config.yaml
n_layer: 14
d_model: 384
n_head: 6
n_kv_head: 6
head_dim: 64
d_mlp: 1024
vocab_size: 15103
activation: "swiglu"
norm: "rmsnorm"
norm_place: "pre"
norm_eps: 1e-05
positions: "rope"
rope_base: 4100.0
rope_fraction: 1.0
qk_norm: true
attn_scale: 0.125
bias: "none"
tie_embeddings: false
parallel_block: false
init: "uniform"
init_std_qkv: 0.027
init_std_o: 0.0
init_std_up: 0.027
init_std_down: 0.0
optimizer: "soap_variant"
lr: 0.00648
beta1: 0.95
beta2: 0.99
weight_decay: 0.039
lr_head: 0.00618
warmup_steps: 67
schedule: "wsd"
decay_fraction: 0.533
decay_shape: "linear"
final_lr_fraction: 0.0
batch_tokens: 131072
seq_len: 768
doc_mask: true
z_loss: 0.0001
train_tokens: 573600000
steps: 4377
dataset: "wikipedia_en"
Each number is 500 + 40 x the weight over its row's rms, rounded and kept within 0 to 999. Layers, rows and columns count from 0. Numbers have three digits each. The size before them is the row's rms in percent of the matrix's.

# q: layer 4 attention query, 384x384, rms 0.268, rows 207-255, columns 0-127
# k: layer 4 attention key, 384x384, rms 0.268, rows 207-255, columns 0-127
# v: layer 4 attention value, 384x384, rms 0.236, rows 192-195, columns 0-127
# o: layer 4 attention output (transposed), 384x384, rms 0.21, rows 192-194, columns 0-127
q207 104:475527522490482514498520532476446525516464497404604546480488525517504610544566556583513465527503501560495526524496513474504581476528579491520514482510563512517531501403444491454431487531491449473431430484536503411435520540445504536531468509448482496438496481507500510540487507539520537430457492467549578486454507457467423522468487499514538485503511526552503476406552505512447526475441
k207 082:559508538604548421475458560537498528504570478510526564491526492523487521499528514512504526475481471489460461437511519458471492517447483517435529545492434498546507535498451546562530536597445492455473499491554420588492470501507504574529481508418512480481493505482493500471502515490544492571479528595485494491469436490492514515528477452488527554583538565484475573499495545486495471512486
q208 092:465527489501560504529470522516514460447476509530401593476574406560466525455516545494479523598489525541561441523514489557528442522540519519507557483578530488591536563512447479427556466458487451405514533472491526466478535492502471513541498463508485537480536548525564497479509411541470486486423502462466523416487472503485492472444506492409508507468448529506507517431523415520543509536514
k208 085:460456500568506476514467511492534498497471490458467485509518577571490512431471472541522444483486512418445560566457487482492518479534483440487441475476497470491512504524575532551440505470531458529525500513542489550499536510526537488601535508513577464519469503532487559528497559449525551554570512518552484472528528568559490502563537502532482477552466437487471507487471549418550477512513
q209 088:512553530545535495546558590534515490468453562555522489470497464455539562438443526431499481484467524537498493510474538445506517484534569562461537513535470549492527481501549522542384578489506526527528487540460444438526504532496514497634498517399459423508487501489489440532580453515452534480559477478514458493467495512519483483486500511518500526494521510484511516456484467533465513580507
k209 080:447478516485464512498520498530494533549551479451504518481538540508522508495516538586520506470475483520525494529487448474562539550532536506524478557560526418544520464505428525527451476578522467465466466474531504507425459448504492569489440458378478415513548461476519455527518511558528493508500509518523471512470471466469444451509492512530531477514514553490509482486438587506516456510515
q210 101:527480474498523492550482505458501513494514480533493543463478518491523508532571520479505490418487509493514494544454564471498553546490508539470491518454484470548510474501497501498367547547462504532476520554560452556464526497524450472505506529430542473497516479451540511466515561455497559531486488511554467553508479510485489462557499528522475584523506513527536453460545504462482505509491
k210 072:470546462479452489554543480534500489573525469432532513552477511551539459517508520544524484506515503503508504601572520514511513476548478508479520502591468481558547438462479508519492479563515466553506428492527507504466478520577508517478495487247504517522490530498566496460554444534446583503510534513481539525431474506458407508493514528519514480542504570515483496450499454560515475537504
q211 089:393466506445451524512533509542512401529505540536475435504524473498473433472454490535521525591464459509437435514515496497510484420462483501548502512502509514464474451534509466482569452480533537447547510430416502470579457468467525487518613469554506521509491517532442527490391480501521487500517502523475468473562580530496604490492513530458543411500494511475473412503452526501498537488524
k211 067:546471469507483464507509473477547547483531455564515453519535547485552513477473507494505555496503577536473465433449504473490475514427504491522510601460606547460438458555449527508514498420519494481483561460481507491463539563448474475452452550711503530452481478498474461518487450560503407519475502504453501423491540481576514601500475532492544562465549515470538572551519467539453500488529
q212 082:456443464479461520466516539485499520524540495549455482533486551533475519518505522451510536555490493530448489478505536496485485467415452546539564527486503517557522512496499555501535511462517579496455516506504451492516473476486510457503567510492524498516471491538506458538500477516491559476517512433474493521472480504486552527515480475511500478475471448530457400571545515538494508485483
k212 093:502542501449559508474561487501532471448502512477455477554515418515579453574532563469540502537485491480486492521472425516503465462527491433532453530493550475429514429513460528517494445487545503542534484540487565468544537462464479506409527500555512492527511491447455470519407531458544433494511465488410480521498586513498455517527479604472492533478450466468483431514513538461438486589480
q213 094:447555545445513460521524528441407501523547493541488512490582512477544533476440541514550482556465515522497470531559527503505466486495445478456502415454533522428474497497476517543555507488452570423487484471430497432513492514499445474499497528489530408463517540432514473571479494521502542470483510484481493449497497444552471493496513480520470407540454471520508490515497500556515578517498
k213 090:524426523548499478481478449517481498471505480584477490516529472572478504473543522395555546522515479474499521472442489543529511534451493538459524555539547478507477410504458540605442436462494520598463477464487472548471483525482507506407464487580479442557477492531530476491512557576503512540494518474463513489517466476547435525542477478512569482462458488511533453466543460485504463478429
q214 092:564456436528472516481492471511484534557466460496549555478325488482528569502474515472460528517504523502481348491530571491491470456452479503477456565551477531469518461498478473467577534560562488513455467573532452534497470433470474499474406502473539510458430515486518458456473555494486475575543475507496519434507474512541485511500511541526502470447453500586484494425468481543513476490507
k214 089:545443454536512510561452497449577557428586487523519433578480473491454477506478551562490508413491431472552511491564535521515597520535536474497469498452505492570518512500551518583436531464480455512507503489442571444491520521505471529548463457474492514515462471509519492546565443482506544521413472548436552495470512508453480555476533468527456503566544580508437519483484574538505485527524
q215 095:512469535529507471453529529456515457537455531500511484440413518519434458555501469454506483514482492514432544605512529470451549475425480491470453514474448505534445488469501464481490524543488415481528467515558446538445411421525460458559487448551514481484495461501437478439359517458569469484479497509497640506515565469459469472512453497479526514480448487557453489436422483539435511469488
k215 073:482516459519515469575479540511445498489512448501570485518548474446551595579501525491477550466482506447498552422507535541481498447412464483465537503490464602523539506458548532469519587462517552451486479531500492557511490536469504565524470525455502528474473542471591595536482439518538481480511523510560468473476484457474563523445496529508484433469588489514610500493509518492543499490426
q216 100:508454451456527483523536448515512497525533467510505490513435479486503497540487489473496449540531443496578495473492423526614501478513508538562481480526569514446575456479429440527488504464557452519489485485493434548492481510527505539487472497496502525509502570551554582441513503466476502552490459529493456533545466480509594521540517507515478500492501470507501453460504546530469486377470
k216 082:453487492524511494555503467509476500467467489518496429539474533524446473484548443540444573455533411463567533476503509479472535535449487442464541445455488579549500488487537509479517437457438563501591502470422470375485525499470504462549546493519477492496493469415476562514515534512546501530481522509521477510509504471526494530490475428440491468576525522457528536527391458491496488529504
q217 094:455464607489496465515490487549530515526508438388470498397467578521494479567518500495488580482522528466467460492512497503508456531452427515475569531525460509494499525449518432496491519535474542449528449492542509522536526494423501481464633489457479497491535496489458462454458502526516443474541522479431414518525539521480529475479499482480545540520474527522436491479480438509443530555499
k217 096:547485458495548561540444508552536518579525478542528461494489498526488567514493485522544409449523429548508538555487542435452575487538538467442500495466537409562462552527489507464442519545577378526442475504507492504482504437509455566497454497524484528471429457525477471487429513522444545538470457511521539479496442522504528482552524466510416490447508458489445502507482473490489467496507
q218 089:540547571544398475482498487436493588473499545498479498522578505484530547524496589460445521522478544524528476506480557540511528522556470518494502477578517526559441498494464546522518484524472542489542545533568485497487478532417497489539523522517527482544551458469474490532629492473450584486485522524496533412429481483417507518499485469559512507414459485567563524533481483502556486448505
k218 085:541483527508568490493493517419478431507526436476544444562463474489487474522437499475452464449476443528534502498507427527515469472537450527538505521453512474481459455505542533509502450415467573523469538535534522576523520515543512522519459469464481588415474516502526495470450502514537461510485495502441558577532472527530480568518496531582437462465454471501551453499496543462526528531512
q219 090:399536470418483559547509497475527488391522481508488493486536508507495499481442502514547433598523415489501458495587458547526430500506522452522502481468513428452489577472519524490563451480522587520459502514400483439524526531450557504469501576476446546501510521460504476582508515557446554464478520488450450516528583553529524480510437515416480504565567506455482425511490541462559572479518
k219 096:568554479482542494553522514535505518484540466526457560502457460553514511451505458570501534490537600574500525522436458511502449499467466531472494492581512534500454466517484532521513505506549485538528520434460537486494516518461515507465436501572556419555502450485460592416510487511493470519517526471471517428472405491505517548524487461522562568562485531514494538528533435491509554479527
q220 092:565475450500461413498473488516537444556507561504486509510558462506530463481523451497451506490494460416451570485468531505512499480565493445504499484527433447567469457521501508517489561508457460543538523530469558522472547507612417510414464498497452487512484457483485455387511533476502526510493535465449508506535554457531507430524479502435533549530577553498459518499445559530500506479470
k220 094:474580512414530433472561469521544534514501510500519513494596478462526505523562560466536432485481534426455519421523426537480450586495545548528499505474525515482572490571537401457492495471563527547480466553523485474503444454498487473604523540446508503537540491496521432548456523525498411475539457489476514566501526508504495487476460546536471462381429476507529506454543421467451515520538
q221 104:580501497539474491483536475511431518486514538446546493523539508490463486510515428526467472493458485518556476522485507472556469497502482490494536434553557489513478526526524510539529513513484409411538557473527551501418503496536491457511533478541507468467523534513455443416493473524512464502500506558501479418450491535488570508476564458490533461462457449523484482461545500563506505431540
k221 101:473523501552508510479433518431504429504457443497493503554574507487523521430448524444568529456502496411428496494429437512462538499470494489498446505482494554455499489541453463496463450509532538510552566533442520492530519509522490499482528515492476596522509466476505518614438492460500502423415466489532564549526528479476553528525499546534472543539503408524598475543483529526460468529521
q222 114:468508478502509493504549465555549523539514534583529482540511513514487490481478527538530483509506447446469531436532480513505469473480460437559463579505511491499482498529464515528573435460590427499483492450444492454500538486466537472446442408473492588496503480545516537504517432475486464496522419527528507505431477510483542506473511526471425457482477498456527481522469521549513508503509
k222 097:495541497525535508470478505459535532462522525504491431569501489485487456473530469550496549481480460496489477448554492442467516522541486498464504496431537532495533476448562495449467550515475542498428509491586496518480475498570468489481531523582467416555525531535469423445477544461551546562515494443448536512556575535540516464497433417468599510574545501465434562530609519472490458533469
q223 085:442535417452458441446458500551468548509439432535521534491455527473533562522541553453480425451496487466483566469505485478485441399535503459523471522467469497532492514484499525521449466621449423413488528499556472494521500392572544497465452459473496481505415499496414539509501532516530512536480433484444494534497495531500537447508467543519474539498470509537559564517453512510442437570506
k223 086:537453490529567509505512521479563487602538575432528467457475473507492464478505539555570464537507494502545509444543500529515477486470548513504542508535451539495481532505520478458525515453470470582501480434504537467528446522485421485490449532420550504492544557521567415481543421445514468444524483490543541515457513487452493474520593451555474472484483521526486502482489503572517557438479
q224 061:481451563536533466559431400465479483556432471516474456447439501475442389525491527471484590511489469475528474502498450521523492555485480499448432478514493462502450562464460478520456535494503530527504564466462533555492514460454453490523426508495470496472527525613456489486468540428507487496469464539455494444516480483516479519469460485434534463502440577487509533519444581462508452470465
k224 085:450463470506514554463513545481529504552568467446463475529502522525529583505546461495421449500400515495483541501449447526577496441459501483518489483459536542520504527510527496495527475474464435532492590511516421452535514546494549502487595464498541456566447520415427459403549494459434518505476541437528504501527538506573466467549490601474503439486498338510432496508520462446525465478491
q225 077:443548453453505508470487558586533504472548541475512553495520530521525587488521500607502464486490503508468513503500540462464481428472479489490544494429593497499507479517530489504482476489517567509430478529498452442512482509448511470431523483529516544532463495445568514558523502563457585477518555412508484557504502518552410503586437453530462481496547426474493448548499494525445535514496
k225 074:573485516475546488518529468541490584475456495515489399591487515497456454471509504423517587537488551481529482450522459475511510476506498474423508483548483526478531512469527531565526578492492479510548521491490482456506485518541422479502603535581541455457515489613430497491501504532566550542479465534449411468459503488501485485461496528487557496483545629505486482500511446506570494488511
q226 066:560486473527440533489493483451509500541486522444523513492522522432537554597557532497488449487507483509494534505531488591500521478480505483438473466506511593481508522477511475609483510513482474518532557486430515486514448486467540536514427470433481517485505485525568491459498544488469454455464536466518557442499445401479499486584519475472553487495508451576612536435507465494548500511452
k226 083:490502503468509561496532562413464463622549574485470497521461483443558511547567483509417423497429467573486430516492470490530496537517502496537462450482537531509490464509548457473476473485565527536423542511592550600456543482557491400415534447450509418602470504401454483470538540497539532491569467488524545537512565508517469474435426574493471489486479443441479515531453569458538491527490
q227 079:491526498519444545434479537396409457546524541568538523532513554497467517481499473527476463475528525443494480440460528456524496474431456531545463461521459455548503462577581551527478466534481515521543494485534532521437517519550578525571524542522484511531447471517456514483558502513524550461540490505502533409490523478516519530502453476466514516439464559524534514574563520460519529406515
k227 096:511469426497482484500533475436577527460485551470499551532494476485478518524498475540520482525430575513538459521413416569545531426534502517566591525465546466445510449493506480485612412526500642549527518499462537470543448538506505548462514469529518551534456562445481543527568524421438495491488491463519536555505482514505429490568484586467453464492473420510551501453534489490482500498479
q228 075:486478518579468447561494500504491425531490359497557559504465567506471480554447550575484461504532502486489534434470569531495463509470576456524517561471531468476519532465459475485542476534556505475517493527414479486463455517571558569462499530497567483458472530561528537465547515470492477547521503483523530477473465485517553461569520528480513491492516491514486569526462451505528522491474
k228 081:579457411466515528498489479479482528485470509538464468437508466492512468415458514451502466490513525559466476498537521471471566537563494522422535490541478456499476463512547505492423511496474523508494486532551488572525498497555509532497447565405493474463555435535482467521460537474467482523474441610428526452484483536441509524509524483543505474450514562571506498405618501467493453513505
q229 089:502453475498562502557513503543505519514517505558515527505488513521504471536545472514460460444473564400462472466465548423555474460477439560553462471466529475504487514503492510491379495535475509436463490466518488518421547491558503451475534532589543476479522523513516502513540490548489608617531517483507539501460544520506488491486412544551537561526564461470434423554474502492498489436564
k229 086:486431480527475512461530483431516495466468527499593494537473515510482571460509568449500519580455479561532488508476545502494428536563507463437565497429572553466530462475521519514583549433488500501539566539484476499521561550548501491468565558649515487625481451505488487527571530527486538479455479478514484520490570512566506497540593547500434496471446501504518502551432421497573505502428
q230 085:548491507533585499501485524508527575527592580474499496460494488494559492512523530483508500440455414466463462529467507544498552541553498488575483485471533495495517450510460500522480522487545479463504511496535490514465552544492481501467496502520485404539468537488453471480545481534525537568516517536459519450443548493570426488507425499508513496525435420471463484523483418484461491436504
k230 088:476519517470481510506590465534496466456451513469519495539540506490457488564566490453541518541486577423500477474522475518508476526472459515478477499593504500500489467534494536522482508434482497478476526501442572439547436523535554471470521446504453483560538441426453551467478522446487546493543525408544505481508550438584451465424544547565510509545444412529505479559439519512510491563513
q231 104:479549486495437511420483471504547564527538512440478468463556476484540501534491481605479454517549437538510551448626438523472525487487528392418517464449501567423483523446579479541476509550436504474461541518541548543562489457529513469501467451457485539482478528492504507528455525514558494486503502563506591491500449472496489517519528478484473488514474546521556490545516527510497505505490
k231 099:537499479476550526524539504522459435507550523525494509468513470472463471460477508434571512457635521560442513440529482454373434603438457490479479505510449602548541564506509486515485561532550419516470472478518466515501501472449474440463474530414448500448495530434523540538494452579539431481501555525560560529530492471493504511500490454526498568522486578522485467469511459512471564497561
q232 097:555501486529553585470550519462511503468561521475446589535557534483524548470445439547512485459397480479454470485491440488456512491501513574535470433517497470446479442506505547547500456537480571503450545530501511509477527544589481488508528540559533469443525511497445476524489461537474508526510510455436493525439577531580508537522433521501558497587423455481536473528526529511499577484492
k232 077:400530539513493543467512432495486425493515538474520521540543539556433440514486474532498481532524557527510494493485514528543518472473521504548473535560553475486457466585483462497533464394508508578508461511477578525519439459484502444485513479651500492565484533494467507539532552456565471478502510458533502499504536496505505460433508588500470449492482436480566511489445520436532449522510
q233 079:509415540486457510499467462551528409474433542489526530457467477490514458440509483510543578509577474557493543484498492520474539476561491468470479522513495508527481552504495466466547529469496479465546499529532530516495506466433501512563462473475528508491489440476508513497446494573519434460488534536504533474464465505492449481508557509498528478476544548500578550462478486493495605570519
k233 093:478457450536532498548456603504539532452517549453524553467548522526478559500472555532482541486481513470483529448490536442503517483459577509435486421522457476584574498508464521485450516554545430451474478506504437478484489437454534592518483503475484466491490472518550449505504492539489487512443426561545479485506430432407554521436493421524487538540529512551439548505523480543523455465603
q234 085:542474489541545518535506505525493595546470541511428531526540431516519510490391471473458534498475577471503504492450525483519532576497518591487498434513492537511567471567514498488484483475424512555549465475542497495508437484548455539469549574516491478520580504508473533444434509511520449504466552525463482440562501569471437494512445547491601483570380509483466497510514461503483516508498
k234 087:422440469535467570512544549478511481469535478561460499481453502446455509525441534551490446558436453517511500414539486455494496519464468532488482515482503487508476482547461516486588518412520471521437555501438543464510534528508518524480562490555553485466453488462483500441499444489480545594525469461530537498466617502533507515539557490527547489458540374518567545518489511477514454506504
q235 078:526474469462564488506423489496513524473508482494578455523470505502553493512515562471512534444472501485513459506497472441474494533473530489465499483458478439438461438529535490460451526486493485621463490462575516522483480468508439532436496506562517475531555503460533478485495560432498450548497489472494490532451472520501461524412501555583541501532376503463457451523499550518497464526513
k235 072:452508576540485527521512471465474498464472523506530495480473528477525461492462433543457509513476549509493538493482554480491503447507429547577459559551511494507531534528484529493562522455412505424483550523495475501521483530534554445543514500576533529517478536467461471510512465522507525447500534397472583476525565519521508559551538483440501467464523496479522523505467520513527529463484
q236 087:502487476528513524435474485513516413497524496490447466539592469524470492459511531462495521533523474554508490517440442491462525477547462446414529398498435574473502501477516448533493540439467560496482483523482519519557500503506460500507450457476440398458554468529491515532540441517481450428512451543497473509536604448539547460534544486486467481586440501525471472455481604563442513572538
k236 082:527570523517463471509579519555431536529491467538521505513500512450484523493541414493559501518457554598496555545521499509512467503506556554476501528569528473492485566429503480524476479563468536479526494494455491476449468485454542540518425458568444466503487473475528474505445496530546473510498514519514451479436514458346520486487514482452553472532550531535548530492506482550552500468545
q237 088:506497537495488516465514451468450554534518484438509469449503433480458468446502518516573503572517527483460592530557467537486427533498549474492541516552503507523479568444554482499473466546508453473583487525520496490504475438479516536611482476534557503551544542446436512491569511541496483480453468586470511471486505572497472477466508451545472497428530480441504548464462479430546534517504
k237 089:500515496500443519595456507538482465516470476457506514406487486478467504529476462497471542521547489485553580480435437515517531490507517509529508461520500520495537494474486473479502488489492469512508537484550492419529483506512478562510519463421430537539477566552458508533514484461383599529461484528535489520518448461524504519523546535476506460476506576553472546520500501559518536414498
q238 085:484447493513485461494483553493530472504539492496487463510538503528542556463564533536515562440512557452479480475451497451447460484518549530472501511495487511505490498488496507493467518481534426522428538510504512468474459499540491485361528552533532505549506523455436419499436485509494551507463469495499507538528520468563471484424442513482502521520439445499513456474488426408494537509493
k238 087:516566509449481495505518504455472466480448580544497441507507534484451464509501565482489464462445510437494426443499531575495488524488490485524467517501516542391464471457514502555586471429482549479502537506560463500483485484546546444504531526518477525472504512535483487428513516480507498435516472465532473500480600533466506496487497561502509488455479494460446447554576473499544455432431
q239 092:471507484575526497499503521493556485445515563553524434425500420503515511478472502501476492525503497489510506563526484527489437508488461494444490443547435479565492573521500495512526492521480445525464531507578513519483568459506493504525425450453459634549391476549538506501518519505490385477506455500498572481432422454441517475487514477495450487511570495524443560445577559449474501501505
k239 089:481458448601520509498453564475600481402536449488535567513490521537487487511538482574497569496471473489483501485527567452495498519512513496492491550459483495479527495447532466465470490533562494510474457496468497499500501461526515540566506531409512474485484572474458553412545521511514518522427467503508515513512487514459539519484489475477451530493564605540511512517513551536567505551501
q240 099:473484549509481474491482447479518470534484465563535467555502562538585421411452490543482551566469491541493492452523473491524523469462461488494495448488581472450464509541486537490534461469476540485489528485485493522529482537518518500500556458534471521559472521504422575566457531503567513493539602545435433496535577505549471519540454482461487438497516464517508459621463527439516573557495
k240 092:495497493471553564486481524480548491459490509524424475503544475447498477545470564413465547490457518515505484488492464452507448526508456516519475494525512554379475498539467539525496460459564520439570570476445540450527544481519425422452541526531513546501494508399518425458479512546502435496473506461472511536490544471467494520459448554428543578506445392487523475532470421494506493458546
q241 083:535546449533509470503505476552510505561506488500542467470521455498511557615438530501522496389480502448526547509458518491486479554497487480526517508491476493497503527431525474507535476490513445422485492515440518516463487489498515485493454496449464443488523472555472524518599528577536416512479476500451533563482441415520510493477529517475526602474522535517426572458579434533529461502463
k241 086:409462502476417539536513548493471534530486472359483561446488457554516472497594498502487475534528505433450409502545507529515558503519549517448477504532441503523548578519539465517438512549455437469453465457547465400505491481493477508477520448413531451496481573525544545445553552511421613611499530482565550476521523494424434446536537508499506452557489496512440494496508530525475445464548
q242 089:490438512475531525518480448491589495520511487522470491479547469588486478553378485495529549493531458441527470484511557502486532509473512537498496488471416452423508575465525475479464512539533495557505438472439477512480487454478488487527498512446497460479453495546470525532542523580486446545574515466502543532511471525446496469422459478585618636504541508500481469450505466516445542574471
k242 095:453483445501457479533533525517467531567504484448559556433455535480473461553478490487492443526575520558492531550507507449444515515502478458494534538550522515583581570562514427460443490537472468432419441548481505483526501469546468536488483497448500443517524547519547537430541557517471549549500549494546521493507502484480481489575491588457472443511505535488466546525511498517496470522540
q243 093:557436563601572544475469551416493484443498551488497549576519502546507463459561415552485430532559523513567467573484568500553477527521432518504494582546496479487533441516450493513548517500485534553524518480471441539492487484460516541532544498527536560469513508459522516501500480491483502495522465437518502519443513527515507493500497560506466481483517538529445473496498498475557484478518
k243 079:560542520513547454464424536495457451466504412453549478521493425478551517492463524470488485429498491491552488472537462456527526508518494536578517493534478465503494484467545562419474546494461547473481499512489548550476511432550517537566453467492497518455499504511548512472496480456513462503454448508479499439479463548530528521399524476480502522522492501528547525432511508450503431448393
q244 099:384537497427531546569504478560524511509482507543437442458529491502453416451439480441559508551449429457529428508546474522492412468475481423447486518480497484477525503528442530535552458514540477527411486517435525499524529505507437486445554423520499484457529454462501487523489503459453499485519531468496386494478588435507525444504452529472481464596468477430517510596437474518481551527502
k244 089:572524448473529513464512493437492495529576487524418433571488475503552505497544487468505504403505555551555516437490433504544514452503453526519447519539531490516482488480502516462501509473507595505554509486517450470471495481492520436458498551487522507543510513443535488429498506527528548501537512490436533520528544496567454540515516446498533511513474371479518543512520425510533581532555
q245 090:456535518570440508513468522520398442555462575438457406440554518515494509501507511483536499506424490562501436488494512518444509495485502435516441518475467525568490520476487503535545477437493485460467531496497571447448577496494446561478492421490538541469446472534468416532486495432550465468527461574474590409506460501502526547462528501434424490507545515465541578503440473503477500504455
k245 081:539520494477487537402526452500507513505553454550557534517534527431545586434546531459421477483492541459517576491465524520529527469491580539464511463466460454574527528550492535466460566541566474469531462518495417505550461556516511522513518509528482534498519505548485577445456503492437570482474516462493415529545500459500521452471507516446506493485476513489538534492604454568495467578474
q246 106:474502482558525470446550484500473509537564424424547406536523480467504525490493501529513418555514521471467629496546478548548468515486505442572523554501423426548523515533503491529499502476492464466495473526541588488505519479478506561554449455498499487419481514421518516526523519471563526505525460507545582452543463489512532500473541447527490489470491473469487549435484506533525553450499
k246 084:522468514486428517513529500515454444457488507561484520497453537482561454481485468487516528490577540465505570468480441472469515516564526532616541483471539509463533491485476498419577491530463588536430498508488424483567490530508451478529403542505473537539529556522498485466529548542496443454417482544483502570522515469513512485515541458544430471487454575478549455423519515463484504489479
q247 092:476467498474505474530443547518498508563506467486558526512492506540514547456536514502505538523498559470547506546506542474590546455525569493488550546436460456502603499508485423506477526562536476497499448485505494446532565511585441501416506478526564469486464439456496513452577571467506422547529446592570539542513455485459432494474493504561464559481489548550472476481476528514437502497536
k247 089:530510474526461404476485472561441625468485480533541485443525491526497475449480487536518469505462480546439532503456451452414539562510461559516555577472512476509505456445534530498474566528453486488536506549495524506487405472497486530522470504433440511448548567466528490472515527526455541583464526469534460470477419541502506513555543548497494512536517569481456501532587464538535510595461
q248 107:487490568453516509497509495588521514548500444434506517556481518518448431540605491487490508469532517465423514495523572488523520505486483470487521436511601529521515525577496449506543539553552446506538544484543561559441539524507507448486430485507512472515484395464497474386448459473481496529474502525531521551487503528490488481480516515538532501450491456513499524432534498526498445527516
k248 090:592523475554489471526441509447503518455449473528444477453462553513457475466433503459584440523551467453548546552567543538503483545558536499550520504452438475551403465470502442516476486465532524490534516540527504481479567512488476599566521515542514515532507577558563461554492517414538522451511498450536531519492523493528521475599532468569533476540493485508466508528448522413462511469502
q249 096:490503549437460580533543469472536472443461499534476471526548434518420453543483428537537502492470555431444533531559542533499491493492489493507493471590536511491481525532511499504532495538539507568550553510454510502540475599473625581532486601521411511492431438450510522471515492540504550492465502431606469492502526504481518399517468470500566514539525487471484561470513569473500545528484
k249 092:494455460505581466449451525425440488487531500558479505495449461490507561515475395504456438505520510496544492445449522568547511495497455486503515518407503525511478517450513514480597494473457573496437555472540513488492547489494454468510445495503494542496549489599464484511464526412511503503547453476410528546449527467544530506569447522478534484441468440465496467515529489468482526471523
q250 092:458457523512472525486469524457467479462545466459536462477542466550463495566501474542505496445528481481572530483566439498543459470414520445536493472445533512480564504427483496552495575433532489528485486497450481525448536453436500429555567527517528525510513506529405526534484450505450592536544486508427483458495499474531478508461525483550463562411541507454492478539447463431460504486579
k250 093:495563561396539490536543476563441540462480541440504494457442524477449486528528513492468522518506451475385525543460530469535515458499451508440505511475548546457529505492522536468488496503532482394443595528538442475513590483477523499438510477555462516465505595445467538527383555578484459478435573469525420584516505536530494518457492466444402532508524551414522502519546489548488492504441
q251 094:437426469536529452481473524521438552504520434519541518434401577582491474484457482442532490485575507589455617563550526519514488434431448455528472602462460520478501508510538512492537516541540519508473403548526471529526457445453497443495529478481477558553486505435461496549485537514568481514531510539487559562497488499513516511482516484500402528511503520474479493540483546546481469490490
k251 091:527485495412521497470543407556471517451480565487507475543488522447523479466487581443485489491497451379548500489503400519507542471503485535512469542524502571498498484462486515492502513544517503486590475547498464449530467464528397550495412501458435475494512490450505517467534525568545459475522607502546498532457400472596525461463486534441452560493542464516452467452507476431480576499474
q252 089:462418491516504523508440468539490516473475484561512540429368523495428487449511478435533558454529458537518493534469526492511572488533541503524544552479468501525560463546492437436529586534499450503484440504512500580503522440495463534509528503517526523533489469502489531424504547504486438524496471547501478521561511498508472497443536546462494501515501546506442585482491529502425463519460
k252 076:512491514565505442550481440511511500502500451456549488528473535527444517482475525566478500460526523472602501414544497491506492434516491446500527571500544426521545574492522550506537488481450476448537462470516502470444503466480537496595439473515526455338442490542498443467520415527521487522457495573551504445489459514401484534456523489491464417541481566479444515502438489473521527478486
q253 096:575513558498508479495494513556496442596498487469456523497553515428505496482508499532536440540459455449550553494538402612525501581490436490483481444478532531436510502426488537535485518501480503396530492452483477513478487525480483503457509478473418535456503507471513523539479422493429598471510554537453512524547460420549523559511509541478447580515532466479470510494542449427510490444516
k253 092:505450474476455519559522437501508493477467463507514465498568503556523451494518501431521560486506553528528491500435503469490473439515502530483462471538530544518495463534565445478447505465521548492404493527573436529517485545534574404494533475541558481530552489514516515499546563488448461544456505493532468525545494527503410442507500480506537432601451498531544461492413500453478509520467
q254 099:525452470497568561457521542448514417457499452513457555542470489545421514487499460503479495453461526468481396450549532503521530428482480458567503441491469459544411483566500461437566453487478504541530499471499519570477493477504506557520521521537518391518458476502509525472430511568486480476485514474571481512500520497489494496502448555490462509479534456520479514447540560448414538518473
k254 093:508511558613473550501516475484521528469512507522533489538497550491594485459522499433547521564538496552463516518499499524525496530509510529507513605548474502481427451514527516536533506455483521539532553544526582466503522563522489514488456564543494520507568551501500543537470516490443470455520497537520520484460484483440576507580476431473500513479519581481563495564516505526545517513481
q255 089:477492516464489508448511533498485485541551562499491507463536509434545441506442533526518500477563499462465545515502530454495416511438433462526496568491501507427478568455472574565438444549481535482470462479454459420538443456507525442455491527459465569495515500495509483598443467515453496491505549422449455488475579498531517493568523474530509488555523443471504402515548440469500443479499
k255 088:553577516415526477487509499523580469506537549536468459452500552464546472543514516520525528527435492558520479445529484455530472505504527510509475527491490572485419461553491427474484531457580501515439511433545517580436545453533482486427571534480512487503469466504472445487487494536604480440546485522518488574543498554538529482481479561558494525467539433526483533522449522480524502455469
v192 102:480545481434492460468471493494475519519475482552496501528509505466515489511534479481470430503487485529584548509468456437512519509428564524436543463427475475550484529464504499528492550448490475522516497493561524530545447479594520531481475530476531495474470546536531501480533421541457562464528480491476510516563443506516499462508505411535473449540543469440511495505500499515440626459527
o192 109:478491500462536486565449454484424445489526567473478508506488460522506456431444511539507546515438533496465489474546497511487507515496520555442494566472521470511522481537521542467535548415473509447579438466522527512517483449538534519495553480451497438446555473426475442538461497537503528460457490469476487514525442523546484511519614447513529458516495484497531576533554499582473460516560
v193 108:515512438516486472417499434499506416426491471501514506450522391482479486515515502567506527481501540560450544486489435471546485533413487547528469491480383469476462454528546567493516507508533564529552571503481549591529485521474540439521525489499492492482438481495559451513506500516447505468468476484530495475528488545522525525436558456544478410513483426498471515471540478516598563539539
o193 115:474480436466508513582488483511461502444567508488421535522522499440533545608518515580488438509475539485459559514472490467554507457469504448487564543513598557529567618467464486546484513492493472557502514478503476518563433520481550519533513498432557446536505524485507582505527480459458544459542481476500451431564427488455473531519547542515482522471462423493528549477530474467491506475493
v194 103:521518522442488575420489539463428535584530506495497451567509431467503555534524466558388433512488450478450493522466631516516484508505527507516443498549513532524519490491482462577438569539537509495504470477469479468438543435487599497478495476495523467493472493518470518595507475520474503546508495457481496473521490522478454515486482484521581507539553557446501461570447570412515456463524
o194 108:491424515571585448474458509429407492501590544552472524505506456523486545412525507524591509468551500526504476495485511529481428485538551496406480516519495460597580536500489528466534504492556423531490530470516440518511504511514499480451551501584480513537484550506504472543531448536503518526470535567436481476487458499500525498493537461464540475505560586464459543552484552498483477439492
v195 104:494446503472478452421450493439460522506512504469524509458483525486439466448501496550552527478449495524510435467488521502477471524521545490464542486501478577556560488522472542523487426506472444492480497491528531518469464510569445464528529517507496506485488499504494555463517581448555511511497507476449575414498475428495499513487503473485503502530526472448454540520507538566480437536565